Weights of a small transformer language model.
Size: 12 layers, width 896, 7 heads of 128, MLP 3584 GELU, vocabulary 48651, 160M parameters.
Architecture: learned positions, no biases in attention or MLP.
Training: a variant of Muon for these matrices, 1056M tokens, 7607 steps.
Each number is 500 + 40 x the weight over its row's rms, rounded and kept within 0 to 999. Layers, rows and columns count from 0. Numbers have three digits each. The size before them is the row's rms in percent of the matrix's.

# layer 4 MLP up, 3584x896, rms 0.0694, rows 1657-1705, columns 560-615
091:529484494468519402458494479423460527496483503430541492554502512503527526374494557489519486477506451538382544495515564504467463446507431439501498519481546551450502492512
102:501432544505565457433483457524593510457579461567449455457485517494507511475546460517475535395489547559504537474570545534497498465512567453454466448504499474504409463432
107:498513499499511508495509524511453443486524506449503509492487470473465483480514499437454555560543474506485515471473489525474503493460509429502459533539504416437510513551
093:488446495481530466577484483457442458473438424522520500512488553503517524530530464531526507493446499536490464547512476560474466517522467513547540512436507479503498455512
099:586574541466462547532477530523538450496533500394520523472523418454454472522565472517572501573559487516497498565445493493573521500496527494511448551532569458470474485448
109:481539473494571496520499485474479398500538430492454494553508482502500480506532535563549502532424510476496542533551486500438561543462469510505545514480518543467547499506
106:439512526521506442511472505524450501497516503526477447542516490502567545543501456562466511493536535444490527481525498478442505572392510476499466524393541436489462449508
089:504434419522458468549496453552471449440441506489531566470454513428528427524502499474507499574470428439492486544506530467505447555571564526488412507495446504541506476476
101:526512549470502487474570499517468450605509515477512562466481482532503488522551483507417507407541451480467553451549492545514455541563463430514433545496548459474492537451
098:536505484423525521490509514512454407553488545495506557541523521543471492543486470510565526434570493489481507487465502524529499494475422475536400544516453473530475547512
126:515529542433525405494523484509462451558514491526617476526462525525549486484524450362488476454549488494493513532486509517435470441519507516545493494600505528461530475542
092:549554393512471519479466455498520419515466544526544505521473494555552429564521514458477534490550523506488400528490493466441492523502543484522543574477503463528494466415
091:518500473523523552455500494505534397503559499497505495486412452526534471506490503483406608496441506484511423497473523494485550416462548501537474568530421412525553581502
100:476556562497449526460547478456517442473460596568498500483556508478517495445467570466451507528446464545538515518533472478450506529538495473464494436499418424480444507486
098:490494457534457517559500513492506431495528462516520461483477449478522507497528531453511474484482401473451449482469508572499445472492510475485456515508469488540484511505
096:532453438531532491496508439492448478532474420457471474480511485542559514519585490506482489545513494484483575520416506539511526486549522515502478431478472551493529450510
097:483523428509439503472514556536495567510533484440431461493491451536439513594579521553472454559487478531491552513517455529530475541532500443457447537555498513533532554480
096:420428464526521484512503516483479516479478491508511442480521537481506460523477531517450532536462494517528552543566406451549486527568434502449521481520524460542512510498
101:443502479562515452524449516549554506493523466453527484464544523470500520470455513508521409499536386509603507578490495524429410566517500521437516556514473600462486438457
096:466445469500534497422485581477526557465486510500433461493543597527544547497513477498485627508491521488560475485485422540497476479534541469505538472550500497526514514460
088:497513578406603517388537528468503504475489513458478470520477492526488515473524523512510518499499499484483494445447502572494450436535528482421500512424485457519451419469
085:534496457435433452461513465496481515447580526551480496509459516395523592510497457524479528560489522524541481484487531571474441570486473468461524520521455512546529541480
093:483467498496497487527459479468442468378466451554489509488587573495489499462466423525533516490399485504544513466506519516512509476478525511484494570493550441542536437483
079:506426526475564542488483431511437477566452446468533540457462479440537485504507520448498514555482468472511518524533482551412535464457523557583512501498497523458404461518
096:551589556522523494466530431524446526532449491476503479482510498524491439549503465503465557558505476478466469472512480495489489550501474506510579506492470453419487505578
093:519533471474504488503439487489460431470478537450509502497552529374520553485509525517430492493523542544490551451443528555522470482502537490562479445466519475531422561460
096:476478475477483514527475563460439512559564550521538510540452511502465453456543568470423500577464539459605517455474485464510518484457524536468434540458506484572506479499
092:548491443545464486571535539503470439481482409506490508461474459571446499454515510451468523548491494471551534487478436475551548469546544503495520508526537479453459478494
102:440553472518536503520476570533571552445499456542478452533442449449487585437503536458478452547480565509604536485505491476464482436576478521516532467503552498532494507572
100:539515478466515448609496458480422441470459479545488547525503518393534528466476549527455489447439472534490572499519521534508523455479465545491495467503502501461602502498
090:529472536478488444514460497495503516527482535502517520465470471431550510521551490484567540482476519460484542490523454447490509559471504545543554497416527547522471528541
098:514513444422467441494500518505522435599487471509538501483453512504555458518532509505527477517478483521457512508445488481523428524530564545486530491472537480437474512492
088:518509514516486512480493472476429501472436471476587455446533507521516475482437497460446494581461472467503506546514498493503480525478540473526473517513494563486379576391
092:468537478552509510464443524513556532455546485457460436470466445529517482504556506452482477478482498558463551503486494546512467515498532509524557512493555538509505393458
098:478486489521508489463528477578387466552455440427515479504510464489454482466488535526536555573434529559468551500474481525554470448491461443517518482540537465462468471487
097:466512482553460412501549502491492496544507571489516424587469511625484567474523428503539426532559546532502528445578533550487525453446528605467502483489454464494447458481
088:473489473530473521465463445505514479420469509499495505472521442469449457476525521557499546493474538484464511486501556509482419433526486472454452525520431496514485524457
117:455445473408529478474448452525462443550440446498493455499513475567493498413522569496586526501454444475464571406494489544529537521495527514476418516440473545502503466514
100:412553464571441509470457529501545504483531553522443421524440508468505502469438434546591506450535495489484432529401501450543494482531534490581583489499487482504477524478
095:492431489502439453514577544509556515487435488469492501508497486470468503483509475433481498435468481471553526444543526458483496486499484593421452502526514457445455463449
093:459505457465480490547535497499517453420521488535498494568491474485532483510577463464547513524429485468576507515506509488528520396492532504506467514465452498584491465493
092:475465471465487530496461490568448475526450468475517477473487439463480491459512484481524508411508475376488554459453445471483532508448541492447486532483421521531529418464
101:605505486474559466502571497553406489517521458507500497607528504515458524560541479557448593478490500405513485505479579485483434503457530486513481453533463553506521450571
097:494464516499488513504531442511445518510462472515539518544469469471482542495501508544511479505417508513476504515563474567420498491531512521473450471532493554535486463447
094:511591551527525476541436498440560511487522449446482540471487502491527553428537558492493451552450553519510550488499511510506498526455477533528508453520504501531497508443
098:554480421508455540505517461545435487517481591496477516511531444463581503480522486482577491403432441534531514504515496574494535523497530521561511514461535486506516493461
111:518433528532533518489537437535506533576471452447487554477515451491465446531457514496495459542550575528468471478529456520549500459511526537510483507569428459530512532516
093:457459588460520493480455504506466516545463447496555562444472447498481524600507440455441495462525482575581514513517545586451491523493504465512483509525517464492455497487
109:536473498539544514451467502521541521527457431464562568470468537453530537476534508489513508498479427520489477509445488536469453548582502471553488479537473494505485457550